Each number is 128 + 24 x the weight over its row's rms, rounded and kept within 0 to 255. Layers, rows and columns count from 0. Numbers have three digits each. The size before them is the row's rms in percent of the matrix's.

# q: layer 7 attention query, 256x256, rms 0.0979, rows 192-218, columns 0-255
# k: layer 7 attention key, 256x256, rms 0.0993, rows 192-218, columns 0-255
q192 119:109140159112135121113136145157145129120152122107142128088131103099065105099077117124127165140130118134131093178135150094186168145127162139155133128118126168137098166153117165141112118149095155139157157105094141129089092127122132125116128146160116169109106119133106121136143135105071126067110108155132153141110093131110199167094128131133156142145121160123142130133144138149157130108104098158103112153145133098121131122109105172148102166125143105121172138156140092129119122124091108112171149167152090118048078126136105168149148118126089122120127125115147144124114107138126119124164119135112138098136159074134141151085107135121129124126107089126131141121134150136142157140122153119145097138126156146152152146128133115140163093170074091105133166130101104113115144174122112
k192 099:131102092117155140174108158148121152139133139119147146147117170127110107122168080136142082177096127122124103083139147088147118116125139144177110111079136151115097175129089167151090147154093089143160156120129116120142098141102137146109122148121130130122107168143130132101121076101136126095132103118135164083122124123117141164121152175111157123154156150098130113127129139121102156106109123134125159123135116117129114158179085140136101140166144124121091123146123145128147109131175138170164093111111159101090108104082110196109119123095075114116157143157169154170154139114136120129114153116118155049144118096169115145125114117124134134112126160144144113156109112129146136113125090164120127138109153114139145148132159123130126129156178136146134116090091117161103131137142102
q193 105:099156139117119124128143150152128137115138108081144131092124102113048095115120128149142146136107100175121109117129138128200152155140173165170149086139172154102127169159096155161118123150094155130113124098119160117101085115113113108091122161114120154122118142102119118153135119134122122084115122158151148129092123117106152119120142107128154102125115141094114126119178150134145145150117153158130134150136111112125133138042100173141097138112139116129156155145123108111168109116081081166193142164156113125102102092162134185149126134132119132140139141112138175138136132133146124138163140150107087120163146086119149143127106121128139121130089079117125145168093166127115112130123135147131126135135133132157116114130138118126167113165094132139140164107119081129109148135092104
k193 098:132089126136127076068135174163136144122088105158145144129089166136159168102154156132132127132154100129139133105147141149123135105126126148116080134104099111155108122141075132140153084146158102182153130122125123125123089115111065147099143162119104140121081095120129107105115162126140141167108146138101119136122135122161112144124142149071159111100114143112132137129071123131113172075108144121161124126146085094133126142152130112122137127139103111091151117098104165118115100162147185128083122069110134141118144152152094126134142096136100105116126121149125127161140155098146177100074163109138097146121115145148113139144097120090079144126117135123141124132155110109116124114123124142120135122149129119133132138156116110087163127079142100091103130141122155161142098104168089
q194 090:153099128117118127097152139114156101132130135117102115090133164140134164173134128138162100136150093155112105109102109139119133105116126126122076112122145097125090128133104151092119124129133188133139094106132141129120130081120137127058109183119164108105147168136123142112079131115132100151124118125153128114112167149114137132163124083132109140174095109109060105086146171118176129134100138164123166088116159134111104125131132110152180182099125104116135122167089146092153184102168107152077106133104143124158150156087116093126140150110132132106073117171133152165121114115148146142134109124111158107120125139127123115119119100120108124106138110138184093154096125116146138124102100144124118120129119143099122144103134162117132122107140115120148158173112142124116091165118153
k194 095:105117161093145104094086113120124131147101120124119155124132132109117114114095176094086117048118133113122147171161132073117094144111101126112172142151166114115152085100104089043103127092100136124153116137144133121135161099138114111159129116111149119129128111108097130127107103118141092163095153106152114147153144177134118173134124136140119136126122110153097141100097144172138103128115113124113104116128127133125144125120151115124132154123098118162117150123151083130140131144112103074132134107134101121157136174111141112130128159127104169179121139145101087105103111103125110135102070096159142087130118117131140130111145122113144115126120125131099096104132116174173142118135126127171146093137091076120108172135122150108107136141158092117143072145144127123158165138126078
q195 089:143104146165105099114118082145134144086141133142162065163155130110124071129126103129096084137154137111149139142136136072115098112120104125099118127129148165147123130131144131101095100136138166133117132125133080146141153162116148143148118105148144114154145122131093116150155119145133144181123112122115095156153133113146142115180134081138123116131113152154175160094114091123095088139153056113170121122118131151096108136119106099094124112097111157104131154157133136143090083123074113101138149127121142144110123142175108125153134168115125097163116146084115090081151111161069120126122193142158137143126109127127097130124125136153118157116133136132115108132136130139088105141120127090126117183132128102127115109110127116164111136087171129151163085145122109110145126128154165
k195 103:124150110108112124168133138139127115118114142126133111123095128104139149092137127120143125185114138165106147201146113114199147127126130067129106168153114133119089144148101183153168144086118123121122165103151156119120143160119129146121143136142078119100128120109070149120151131133088134108144135144149140138106114113066101141146152109126137159142108155126105131187134121150125152128140152158105135154133127148115163124137128120119135144180183162140140124172119070179079119138120119152106110165106130131125120105106129145129078098143191083110156110121121118116116162085111141130147148138117122098149161082123125164123133122108143115091137105145146151115110120111100115122149132116143153156124145156165114095111146128182080141132101141162095159116118124097126134143111138
q196 098:153127130117092144170142104157115102159123114109092143085093152148154099136167082137100096127141120147110161100163102151138107128143124144107104143160116144159101135113121158161116129115126097135143111131116147145149145117149143141117154106151148148109122151129134103108130167131070104118127162153145115080097087115116172122127087130125108170175135076155120101126089140133140109106159118160156101135110178131126173126164139142114181152111141110097106115150146152105093103168152167134138142115098138080150170137132121138115095140156102112087118098124163138134134135104095117127112114109074092126078135180146131098122121124135096110167114143153125155117157080155124102094146140144111092165139100138134134115136146145146148119136155097122105164135095109109151094167122102
k196 104:100118100114138130142133111110127151131092159183134100170129134149113137144144132117127156106104119088126105104112140152086116105135097162086079135105142094104178136108115097126100151147121088135066118119100096105136097090093057107120150121129164122142134153138086134103095177093130125134122150141121120107156157145166112155160170167156129119106155102103122174129137142104119112141120160079138104138151134125141132126134141151113139115149124156109094124097143107112101137149171150132116123126162136129119133151162148132093141127101089090102120184152084119131109133138147132120119111113151135171144112132131149074140108175119158149184182104087116138089137148095124096130085134120126151109114116112149119130142110127107097139124147121101138086143092141133124119102128171
q197 085:182145143136122128098136129107120167133087128113134083141104132130117138133138171105147121120161141101125137093078123119126174176123155105123071149109120105169160121114160105124131077154121104143150124111147147124187105097106129122149086168125121119143170104128102123125155096130133106134145102148147178113094123136147146161124131118105154158095129148132146155099152144152152132122140077100180127132140121138127120129131122167181113123083152118062099152131119169100087135119099102143115117109140134140120114171160123106150139117147119127158117159143110129110090098152157153132124099165080094104098095100130111116120120167105110154128077142108152106123114147126124123108142104158091132120162112103136157159104128062143123123136114145149118146095108151107130076151137148
k197 097:139139094140122116154115162094092134116130129115114098168121148134161109145106176099099144140103193127152163128119110130106155160128132126135092126093108139081135126150105162114114087114118137151153114120127147117147123189108129119091136088134107158153107130153153109166126107112091134104130117131093115113112151136117131156147163137149137129129109137139109123130129120148126194070123132135152161143141148127136102094137076164124175137126149089131155095108092171171134128160108180122124138115181135098132127109129140123119115090141174128111150159097146143128085117132137123156118154093135119126109121155140149141130077090132151128139093128099123109081133120107187100140163110086127075131140113167103121099114117144144075122113138102134144147144121148135165161127137065
q198 095:122135120130150107143136111094133093109136140092132146115113151105139124158121118143117108123138125112125096118110181120127151142169131087175093140152104154140098135144111129157147107146132150107149124142196142160122098152103149176115151110110135138136186120141133126119137119130112139164137147176163133139098096084093128175140166160130119124113118150153107105165160130102131175100109131124126140140119139105162133158154119162147108120089152152119114131132129090112134159117119109106096109118105104153140121086179094113083090132130143070106133123127132137152073138147098131122141119102125092071135081165107153116158105093161124148135131060103110132144124087114146123113084143152144082136124062097102107104104111089122106133118114123157107120146125126099159119101132155
k198 099:101076133137104110141159129163088147125146122134130136121129171103127099128143099136125129148118142109111119143160181117106117118118175174075090168107098150121162112132128165132140114161114151131146153090150155111183116155138158143110127090091170120104119189130113155143148103134096132175111109100108131147151164130144125170163116127130156131108158094152137114123133115165079142118127135112080123119180111115143112153129118143137103113146129134143111130167144108128120140158168155118156137142109157131120110108129109144132131105153088137170139139146126126173142120130168103141087137084116175161139131105200153111153102093150131115119125145100163131151132142140133122099102109143090090080116129103176183147107147096143119126143103120082105120139113141121126156117134107
q199 098:125097136089128192124147082137148095167150170112073105125140114136110100144126176152160132103139150126143097125101120072141097162153110166129145150128137122135109124114113142102151171103153107137121121106088181071113153101129128100110161140121110145133125159084142148154138118096129141121105166120167127121146141119143103125115133138117159082116140115122127115160119131152131146136103167120065130111119117166110120129146129140107134158103130128130139125134139115158153137197164134126111160121119152121122085109075136083074122177109116112132097123114140146136070137105119087139173100159133093084103127149100133128149154130158167105124109137118120108101133127120104108158119132152180162131140141101135129093149122142105147112119162159149125157126073138146146143148120145
k199 095:166071138122141161149109082159070118112147146139158153113114099115119138156176064119138140128130117129080113097160081168093101123133099143091117146097144131100138097105087113110119138124139094145140113156162150154123108114130139117142110141110081156114139145139158108129101155149161113066126150164101129140132144163154148116126124123147102150159151104102103139151123136175118145131141123107110128085131159169128126128143163113135123135113158123112142143162145130117153111158129133173105108160100148155127111134146119130175126125107102086117092088162117113119103109089103175131149147109125095136142089117157131085134106131121071140074078162164144127117134137117124069115143138132108139128129106133121137120099145128104120144123173099081110161139168133128110119108137114
q200 098:117095101107176136114113135147163133122158095152105141059112137119144119102128167109136134120105109108091143126156100167151160139137140108142149132117122115115085142123101173130107150107158114176081155094103145118157125157133155193137097111133090107149160159097155193103140131127089110113163114110143154158085126122140121150124151113155140129111133101161123146152127123132135148111150144133140097104105127133157161150120122112125138108129137129168102135196117084150111144137172111130149118126123160159149117119113103141167162104160160122130159117097088122104145142098123126157127137126145087131146118102146143100165111129107158142134097160170143146104131099093159135090150129136129138145144130088152150116149187147178132128124136149180156154148152108121104094127110094
k200 091:128121129136108136127098108113169098145163115115169159136099120096081082173160113116150193109168119166145129148158112150171124120095139110111122114109176124164133122205079125148131135099092115126095125140108162140153111136146128158139112131118115101142124136130134123111114134118167146074138140172180115073117116108148145141141115147140118113120162163117148147138085143120134133110146137162114148097128080124127126106109120124139116135121127106093150117134119118148133110135114158134117129132095124097102154134179142140130122139117124127096164123136154136189099091122095133154122123159080147078127121117141096167146112123122089164106117100127161101158116149131114160109182159110121164102131130116170137193164113096093135142134124143134124103135130167110114130157143086
q201 090:123166154147141129114156157099110128135090138107151154107080126057117127098099133140110185108149141158120118103149149110138133127124153131142127139115168132132156113119151116143113128143141146182154133133117125148141128169107148105147134101176130125098145164134108101133110112106107125116138125104086126148117135132115131098144181096100137124167135134130125172144117098107115139157150096173144137165124121186130123117128090172115147180159131118117154186129175135088154125147075096138176096178127132156123086118135155147185082144107100161155124125133114127163133133128130125121108104089155127162120130144168157091156149148108144101145142091084129136128109150115152136118141100125160117071141141104178167149144152131160136120156149133129109148129126128113137097135155149
k201 100:163154119117109147116128127128122148073112106143133119128106081164116105135112144120111110157116097137170119123113130157136073143124101101141118109113071137094123120119122134090137114086126091138149134146142130138124116109133157139156155114167093138161100111147154070145121117161135129163118141190133161086097134102156115112122086164162117174149065137105157086140122115094155135112102133146098159139121111121132108117103100131109125114114140100115161169124132153202140139131093123113096104093161110173120097116096102084131118148100151132142110126117102119137109147148084120121175109160083119152107107144133089148122136135112125146103108133101141152146085084140151110117136097099156135152094119131170082135097111133166127097108128126152160113118125108090126147110144118
q202 100:127114118139120129081165122155141096115098106114115143124117158086137108150133108135095096119141115109121106128138156140149142115132164119129117152114182117144120085089149143132159153127148110124140155089148098106104116110125130128108152122139158083150145151147190130098101132142119145162081117076100141129092102109148120117162124141104131144162159139120111167104147130137154163106090146129120132103112137119087128162144089162075164130125157104104091115125107105107124178137137121152112150091100146113117163143106136146109153106166109108112140108108149115127147101175176155137156123129150129071134099086138129154115062145118147067120139110141138181138096130135127096153110098162107138116109174128162126110122188139139123165117128139138140119143110155147115071157140119
k202 093:098150150094132118156138134168146138137117162167115108123143148150112114137131157151145136137095126082134112083114110134132097067146136133105116085144114144104132106089114153127138061128134123124112133122118128142094136067104109126161137131103136136134126135134102149099115081144121104112119110125119150112091117151111118094136129102134126100107169166102140115143117123125148116143134134139105180100156139117191107106149146142105127152117090127131172164130128130086103121131118168154138115078095142125115110123141167124121098101139098160107123173175161157135069136124099132129085140093085084133102119141082169128159132160124136097095139150123134137127094121113160123161102142162147143133161138147099120122152132170108134142139175108081112080073136129154148111094138089
q203 092:115110122121116168139136112128125129148120153159131124161148068137134091102109145109114153127080146108136155116142131150127077087126095107105175166081148114134064101111173101094119112126175150116142122133169104118091163126107143121143159144101099172143114131148176143100135118120118157147118137127137118129132127148151115121184092165135121160128112118142110119145093176131120107119104080113095184115153134155131076140112112136099154120130092159157142121143111101121171151075111148090155129156115163109163103117134125091117105173131130117085127141140109098121089184161128162143129130127162137142126137117155128136101121164101120121139148166090099134143145175124126099120150163135121132151130111115130078157122133113128133105122107111174136104150126153177125120111132140
k203 092:135156143149138129136090133126158137069157136150093127126101136136110126119136146136133129074178136167127153123176166113154139153127134115060149109142116164121180154166109111130095169126090134138093180138146157139132132107130168155142112104117122145132159159137096084125125125163163149144117154118133144135115127138115092153114139129115118151150142163098149159160140127142117154161184123124061126130155133156155091091118099112103084144095133127105147128184085153155136133120117155157107102096108121161113118126163140134151163115129160114129130131095147102125118095108116121167106120158109106186130137156073136133096142110129111147103119166137136137078136175140134112113119140145150116133155111113161182139146163170108141101130106125144139108125126145099129131141106104
q204 105:137112096153112137106137118095157128125092136142142135143180161173137111149176115123135118114122111085093126149086138116141122129121129117119128106073116118142099150133133115078162132118146170151097123136105126117108131111129128153130138105087176117121136106156090138140135113162132140151115079148120130100142142181139123115148115167135158070143078119169127142135121147146125162118129184108156091103144127087145095099106120138135108100105127092107097139098141120099069142129109159177131126077131119161116159116133135138124112135135114097098092143140116132176105121104158154168160125108067092145163154129137130157163123119104155121096132158129134119118127096130113118158100140094158133154125145128095156094089136149136098151152178099153167134166145120135112079109120136
k204 101:113101155109135112131160127132117118126152119146131136172136098114107122167114162146087109121139162102096112098136095114126153140108161106145098094104176117176166123102175123118114116158094116146131134117122151110108116118098111124107095144072140106137099111139125137120140134143118158132125127114077124146124115127103131156152103101098156136139123131094139162103120113152124120122113091110169128131169119129149129129134154147108155141152135108160148161142102134118159154142117095129114082130069137141143136113167188110127140110070062110129154114144165078129103125149139108115118133141096146080139152142096101150109100089137127119150143160130100133105141126095113114123136067119137180105120078094139121163162093141097099111129183159116146077118147107108093138148170119
q205 105:138106117123151132154129156120150069139102113102148128136146155096147139164121097101142139145157107135125126142117124113123124168130116139136123110113149149147143149144158115139178113159126157076147159121111201138136093085162126098114144136094145148060125134080149118127113111165138143124150140172148096115070129121112118127109124121134152133098160109127103092168105132108116120174133127161093112115105117122103135117153147125110133105128111148101134143161144107106167125165088168124111106118127142132140133149133142127096120124145132120099140076173134136090146127118113117139135088126094167144089168138195108139158142076089169148181123146123118102127112124177158130119114122159151157131140116153167159112134109143125157152136167099155148155129106084097084101103120136
k205 104:125095159113120141103127143133114155142131129117173134137116174134132119159121093140150101122162147117169131085159095152126136146116180124108126159154110112135137099122125108147118168096125101119063128127099148114124199107072115164151103134114126141136112094110117141083110135138126098113129109143120143121219129161112113128178134091128094111109105102133139150100121157131126155095094111136145129137119148120135111102113167092132131119147096126095146161104101082139119117137111121103136149083143137144181150116133207099101122136134106140158107143107149115072154135127151111169142131116154132156139147113144140137138114118108138096115156124128093119160165139155105069139152155139103108113117135089111105130180122107107113086129086095108115174139120133149135125123147130
q206 102:144156130156143149134177142137120113146127138142134132141148133145100129139123100127130096086130125080118188156079128163086099114159123122134126100096168156110130100130125124104133128138116123137155108163135121108130141108094102124148163113136100134140101149167099101111134123121124140139101119096131117159100119118170083181108134128168116171079122133127130138175129143097099101173122147087122139151091100178099143125131105143085157141164139122190093076120106156094115124128102179094089080120086113107126132157146125088175116131104121101118143116129162103140121113115061089146122128157145137147119130129130145085139137114117128153149089118092131120118141159130141147097123117138101114154152129138117127161134152093110143137114115105113080155132160092152156127093154153
k206 104:112129147090120142117161110159102125135151132153173107112115111118139113123107117109157126072180117164136092153126131085136122149126121129097127099094135119135103125145148116103128117104150196109124137127112120115123101126143145127139119108098105090130134152131063150104134152112147125113154173093142138124137127156163119104147119119132067116141092101145080116189106124148126168110132088123120175155168137121104121158118123172121180156163089122140095132093155111149135118098138149092139101148155086095172138086139141129106147091154144116124168134082128130141132136131097103078118160121141144139100103109141159146106117086164137133136083152160126094143155144134131112142142114120175119149138121094091100126107117151169090120142111100148153154138147126094153152095147124
q207 092:088172114119108154130069133139085149108146090131146149134111122106138086110116160129130165150171173123154117151136114112157130118155107095117120188130137132148151141099088098097110098123148159135141164116120101124157118106138148135139109157086146138116147129134118113163147171135121095136160138140112177121183138143164162101146121143106099106131106120183130155155169151093118127134091112155122125096110139118122120140074096098152120154096099099120146113131142156137128129149134148088152127149129186103135093122173151166139169088131135122127128124119097077101141109153127108089113131139122105129108085146109105110121157112102110166137145145081140126164111102106150094127141131131083138115114092091133145107161147118139105139096132076159115169154149149127136124107120110
k207 091:109185145124116106126140142119104134154103133107134103114122153163092136122136116064101091161091162144073104145147129132111166107092110118103081136126098113121109127174131118112178107140115122111123163127117143127134164173109148111123105160101137131168112128147125122163128121137178124120131102139115082145146093115123154138129125132163153182098143129101148086076139159110104180093114099123131116120115124146153152106113154134107112110107142112159157117092123122130113108117170158159116182138084090105122152172138120137102119127078140133087132106165120131118159153151131120142111129116123111141091119096164124153185120136113153138097148145106122107131086146151140114088096136118125169110139133140103156120121067118131121148150137147099075122081117159132127111116151155
q208 104:130118158104114139136126109158169102169098108131163125124127120109125089080139143116099111166113140122109169132131094161149120092144117146156126114117130124115144158158112145155126144123104161124159172088094138120162092125093136117129115104131141133097189088124142099104141112126136120126100107106149164123096113121181135105133154140124139106151144140162142143158105154143136103117140169131131158137137112072095176107133149111138128096118182101160132107093099162145118133101073153114175157147099088110095122131125145147123140099099147136121130180159170121129143101146147115093154133112197135079163143160128157094147091117154108121132140080156129133182116119107166111107126156109138073109142162095114148133138112123126124132142122121167128135133138112148118160139143154
k208 112:076166120143122145087103145115108156129121136112128157110128109130139124169128170139145145092135150109121126175087094099135137159117136100103160111171154094128151085097129097089143099124142111125114133145147112129139180160158133144140137094082127121137129150103105152158109141150109144121130111155099081126121124117106094114120124090149072060088140125123133133101110116121118097140138100124135097143151130177140176110050110131134169166131151166110103116137162110154129118090094128076091135116149120138167128093140124092128133125139129129138107084094120124100128178146097109129118126148085138199148146125113080085127139114136111130156096135108116133139138102114134146103122125099141142128156125160142143088128107141138126115131147139165150174113139101096132143149120136
q209 102:144145112099112130101136140096114097122181134157107160136112135141126126106102149097139148130135192117116139130161122124142153113143123100157130098091157126107143135129119151151122104117115145145143118120162162128137174157117100121133145111118106135118149107133119092097129137142136097130138102120111149118108145126146144056110118079122139096124153148097123165138102122094115136079130120141114162120129123122091110111120149131123156129121086102095122153180182035152136105137114154166119162117137090105115120072106084159125151133117109104183113112093162116153144108140118112142130103108131090097115116111141140139109175133148144144135182119152123120096125119174124103165086094146165137158121117223140134112149127130122140140124134091141105146131102139130154163107119127
k209 099:137130163106143144143139141131144140113114126123131115115110107143114127118131157145161142130147050124155145094107130125145152087114126136129128100086090119150090123129097140126141159154136107142144145161151170112110116107147127092142165131121133117087133107108177120181140144165175159130158169126146153115149133123076156170086133157136095099145128115157147124121150103131076110128118087138125130142109164117127114098090112093124107127108111136125148132166147148112042123119105116165100159120151118121177138166174132140137122110135142086097147147168104119132118134168184108149153128146091102147118102147111119124157130139128183114158124117086141089104147088171143155108140165128125113158142135125140107159113119118096099154147154127175167139103144134132123121135163096
q210 100:108151067129106109114116157145143153141123160133159119109126104115165112107101104138136134152098154116140114147132108125116111118112171166100145136147184180129122145161102137125132159127165167149157177115102136124154115127102140140131146122132142196090080100113122111123194107147165166177129136176151114182112099111120136142129149086153071099136107140147106109129142108162149155148137134092167128106109124150146151155174120113114116112104115123175127109148134142077130118137128121149139115131130138119155126065095131116134132141147118126148151147082081126127125148168116127097116136095100138118127112137112110135149090090098122109132147145141085145144105103161140083132156157124134139074114084141137107129186093090134130105136124133163140131134130109117129119145104119
k210 099:135148117124121144164126147130130117096104119120129122144114114147122040158120129155132101106154137141092147155121084091152121128133141159155080092142137098098097117140099130123131150116105132111106167145125144124131154149155138168134108141188145078117158076147131124100127134164143134164151126126181116139135098153127156160130128106078149162124071085119091152122140116112147154140077146153108142146108154160147160124137125169109113161110124122114154152110135123152097153111107124111145138125145128107114096119152133117112094117113133116144100121128114133097126158110091124160104144156177150180123104143147163127084117150140160160116087110151118129126147123139090138130140123138147157152068117154103183087095092129117106148148125151094105123122167174162124108164133117
q211 104:113123150137126149124121133152151168130138144115141159109088125123119127090113120102147138103092114109126106145099110120165116166132121106180125170130163150137162100114104141146140128130128120119128130121137154178106131101119108184136136130158130110123096144088078121090157097133127104132080146159139172184106124137134110108198151175113135130156162137102145140100109167120123104124120139172122151117124126115112099166093176158081103088131102123149133127141131129108113108100096118137154153135097111146133108125146130137126099085155143115115105171169102147163128109110098154122107129143102152151068170113139138114155167156135148157125130114145106160150133171106095123167150145127103138134118137099191096143171175154157138110140100128125136108099145139088162105130144122
k211 101:121164137140117128149125131146100129125159088156150114177163114143126124148151137151126118138094110135117116133140114106099104129160165143127151131139176129152127143162154144156157101129136128176164103137147122062160115150162148178151127095174148122138123117139132111088131149109088119106112126164073147132150075175122097112117123127145146096138156186133148144131168108154116091134124156138118106096131142096162126105111122104163101144164177155120118117148097128148187133155117128121138133105123150115165182146145169114123141147089135173107141147122115111104103117142147137143152150131141129116144112163141102134148143101110146099154103122113145144151127128132156120139089175118163129114053111158148180109126087119082140102119112131157154078150127129146130148130103150
q212 097:159115188112079118100143108152114148118165161147143118089136141119135169122099138147154139116107137189110102162141100161113126118155109132114096121140136147074130124137129103089139118166146141131086117141125099125115091109109160158125153144085122138115103130137164111127116146148161149111150129136107109145141137198142112097135096167148132149096142147130133119112097126151150095106150132129121154134134119139176139159151161161129096129090134162108133118086125113096154114108127119121164169130146070093152145149118166134141133147145120124129101122096112076126115109123116090106122128143123150151120127121100165178101143146176088169170092066123152129144148159118149166139111112113118136134139105119095133163099141190107147128080152127139098150125154140141134129093100118
k212 102:129136130119159112143133165134139125126131119113143163154062123133154117121154096144091175107123123110145149129158137117169118110109143138113111124133143085126153154121133140148152158126131128138115132140118169141117101117158137160123105151082128098143117151176135123165105183072094138113105078119108125141152104110187120117129146111143110132143125160176097134143153118148085132152121131170103179114121147142120129150143127110113102109148123096099122129153114088126152104130130113202154111125188111097140112072149086166128123107174128122112113123125132115114148155181099159104122093112132129121082129121136092111115100125122128102109124138137134143106107123142138170146134142132102117090079118180158084156121148084153158110132182152121136112078126130128121131125083163
q213 102:117109148160192108083156104159156126126141093103123128102128149117147142107100105135102108124138089156124150110139117141142121136160130141127142119116148115105125129129104068140104096154089121119161130092110145125123093129118155088150118147133131149132137176105093091130113164132152090172091138160130086127130155119137143152155133146124125131147113085159118096112177156143123098079114125133123091132164096152179172111145124118144158112131165137121068122147177141159117130127133095170123135104159115181090105120169141087159129142102142135124106119136126146143089104097145114136101156124144131107140147145148122149097164125117104127095107116177133141121086100167136097124108116078167134108157136160090096127108103161147130091132108096123150146162141157170099132125126125
k213 096:124127138112121094129102161079162091119102126126087101112102117144153146139149143114120166118128158141114130110087144145126128139143100094140160148169112109120100110168172153068162124127155121133087107129122121152142152159172126132169102117151115094146093085107117167118125114101169141147168126072158136108149136147143108109152142110153137130131106093135141163108090128134108099128178106139095098116149144135144127149113127161125150106126148127100135127127126147113120114124162112122115113160167110088170114144099153153149166174104139103152111097118141179083135159078141174140126122117187131117081124084114072107137110101128136123119185117123145087171164156165133120165111110139108126113117109096137148152113125120131120125128106137136143159144126091093146130116140140
q214 101:158132113144094147162112139097116126143106147161111059110140106080156117086102181108135124142145090155100140084094141109148115142168147106110164141085154110076153087191111169138070146113110132131081164111106117146158097153151125112165169115125151112136133106104123166137138143103135086165123137140121120150121123168170122130116168103110110117124119127115140148141138155176157119124154151131064158128126143117130145151092120115107114120134124143122155086158091099145137128137110111128117104134124131111151122158133125159128157133152142129125117091114089133116105146126089088132136115216138123182145120150116130120127126087107089119117145115142125145135126149071083140134139161152141127138121121129148092150114107106114120154127150147098152129114127145124104105131103111
k214 099:124136110134152140085144136146097090103185119112093157121148153131098134140110149130111107144148139094125143139146119135159156086145106130136174119150124172119157118141130162128213144157126083105106166133128093104146149118156103137126118090115144126135135130121084069181119145128110095126161132147105102131135176112105093122112102110104132156111149101127131117122164118138108134132148167160110121117140163110103140128119145134169187101130159143161130134159122147078134163200117107105098106148103144150129106138126121174125180182151117134124102128100149121127104134139155101130121116085105125129149116147133149145112153131135134128122123111131147136128140144157110134083145158121135131148100146188142143122176132137130161116109104141093128180140162130081112186130116108
q215 099:139126166116137165100106139136124171133113096135127123150118112150151123108124131131151102160116155105063156154138082129131156136118156147098135114119103120162147162149112142120104155142153111150128091171066129119080128105102141124122134084169093143143151139139111130176133090128104106134111112137165125145102106139108134137119183107166128131159104156195063151117114162136152080112118134150106143134126152111156135171128140145138107129115139119096109130115120115139159134109106089096141165074146124147128137128119090149153130145112131116129139140137106135086133142115117148145153126107122108143103100131104111132094155096098150090137139120088102157089107132064121140123108158168167161097125133116133116125103127166084162174097157106132152159176133131151133133136179122
k215 098:147155102093108152144132103061130115090100141099099186124130140141120128141138115139136088111174139137138148089102139122168105092122117132137123142129103094112125118139144131149111123098104163111119144112117141083147114140139119101103102152098115081161139149092146150121140098086151118124095109134118107180130103153166100154131105144123143144162181109135134102103146130160117128153139131129135107129208101163079138131100140132147151132134152137191139179119111113158122101136123165106105162153118112134136140155150132083127106096142157126149161136129109126094084152163125152143090073158117147133147113110104161141146139143119128116126133141103141105070169158113153109137087134104132130171121105148171135136142122117124138134108156160162111111125101122097124192142117136
q216 097:136117114104094125128140132126118152158101149108161066112141088171114122112107127135159164114133138130110127100141145071151128095141141117089156139136132144149124118096115147134105107149053143150086148168119160133096125103133130126132143156117153136140162157143143122149143153114119117176130120114115135155148121194140161123129092130129159173137092088134125105181154120120138120154114140156108129081089135076144174128179139167129133120143124125143119143142095147116134127116103123111143159097123170127085126151098093179137121117137117083139119156145129100165105131143154111133098117106118124139119135158084125128109140135105120087132118112162129201133115108163156137082119121089139136084154138113141118123126079096114131132124104127141189087120112117122166149092141157
k216 095:178137112141117131097140134131113094074131118135110116157081139113166109150107129138113125120178131118139140146162123126108162092132130126107149144092150152123156152123177092109122091128150140124106144149088111132150132118107140116114157114107118073170132109138126076148161142142116153169121120086105084160156105114168104138125098119158100187122115153163119152146168131112133137158148146165131118126113172141136119132066140148110150141139086174147117105109157129108108141114095125116096107099098168103135129086152146066109146173156115145160123129143139118077116120081150123102165132143101126122144089093170120117122153157155126123101123134110134116091169144118131163139129104141112105162172103116116140143103123153123141130068117126106094157122133144142132125136130169
q217 103:111118097127088151100131098139060132115101148128110084118140142128115139141126143153111133091131120093146157106130120143113117133145099086125124143087145164160171094158111115133083124132125121131115093135150112084183124150134101147156126192137094125143160145126146156127081107114140162119138151147130118151147112110122123133103138160126076137124138099137137093130105150131101102130116164081161154120142180137132100162098148133147144105126125124117084130120107154119106139163132105113151161119072122126128135132083113153081116171135108103136130151142147107115103147153126062101138071123122158127126106123131125116153145119117137115122134111114168079123142067109116088147157113112128121118131134106056120107161115146128114078106134155157130140157102177127098117097164141
k217 097:124098123127117107131111148143168136102121091097121121087106167139128124189153097089073072119161157098116114116114095125132158126118128141119119159078122176116080100138119134113103113097126121109140115103145108119165167146130178112092088113150109174148122126152114110121111130115122114120132104086179148123127131152142129145135128104127134135093135135118080129116168114122137153122131126141122144156143120153097118109137110105180123162133134118122132099110177146138096111112121119108104059125156136127136067139119110157136132132141097144090121165127104108129116098132173155100147079133104131119089125093118155151146145137148145096150131110191103113136130106096173137113052129108088152162104151132119128123088128147147156134148132127139126095130129147139175092119148139
q218 097:136220132129182149119069120093124154124117102093124153103123134104099065123159128114129099090057125107144128105140094124134114141130111150106156117137141139083113119160111127138115141134143094169103127137147126175127113144110125088116141160134093124144165145112134148093097134093160092091110123122133107137176136109129143113126107107118154118146106100100136082130127141115087120119141105103161158120121089160181125132124184143136101115108125115156137134144144127156149117145143152159130138151091175136107132149175078141115151123144080128134150112118108105156179138130141147143117117146111133154070115163134137101119097146111133136097144113102109091123134170136129125114129148121134156111147124177103073131110111157145118139110139110149109124149143115129091140084101141
k218 098:134137094122091125158129140128168141142132160084112080125076113109102139146071125132104135140180130170114105168079191141117140135116117130160157136148124161140151127171142108111149132133140103110104106147126131128122137107114166104166149076145142124137139128118138137166147140149114127158143132137111145087113136126121156142121120090131103121135164139140049172128146128136153112105117156138150136168057114133133114137110092096144172071141145163104134132122130123136105136106096114115102121168178088136140162119140134139150113079092149127130108108121149140122121140120119098069134105161127098127177128073133137142165173153143122133140128160095122115093170148104172139125100119141099138124113117106146152136163094129134137105137100096146123155112143129113115108101120154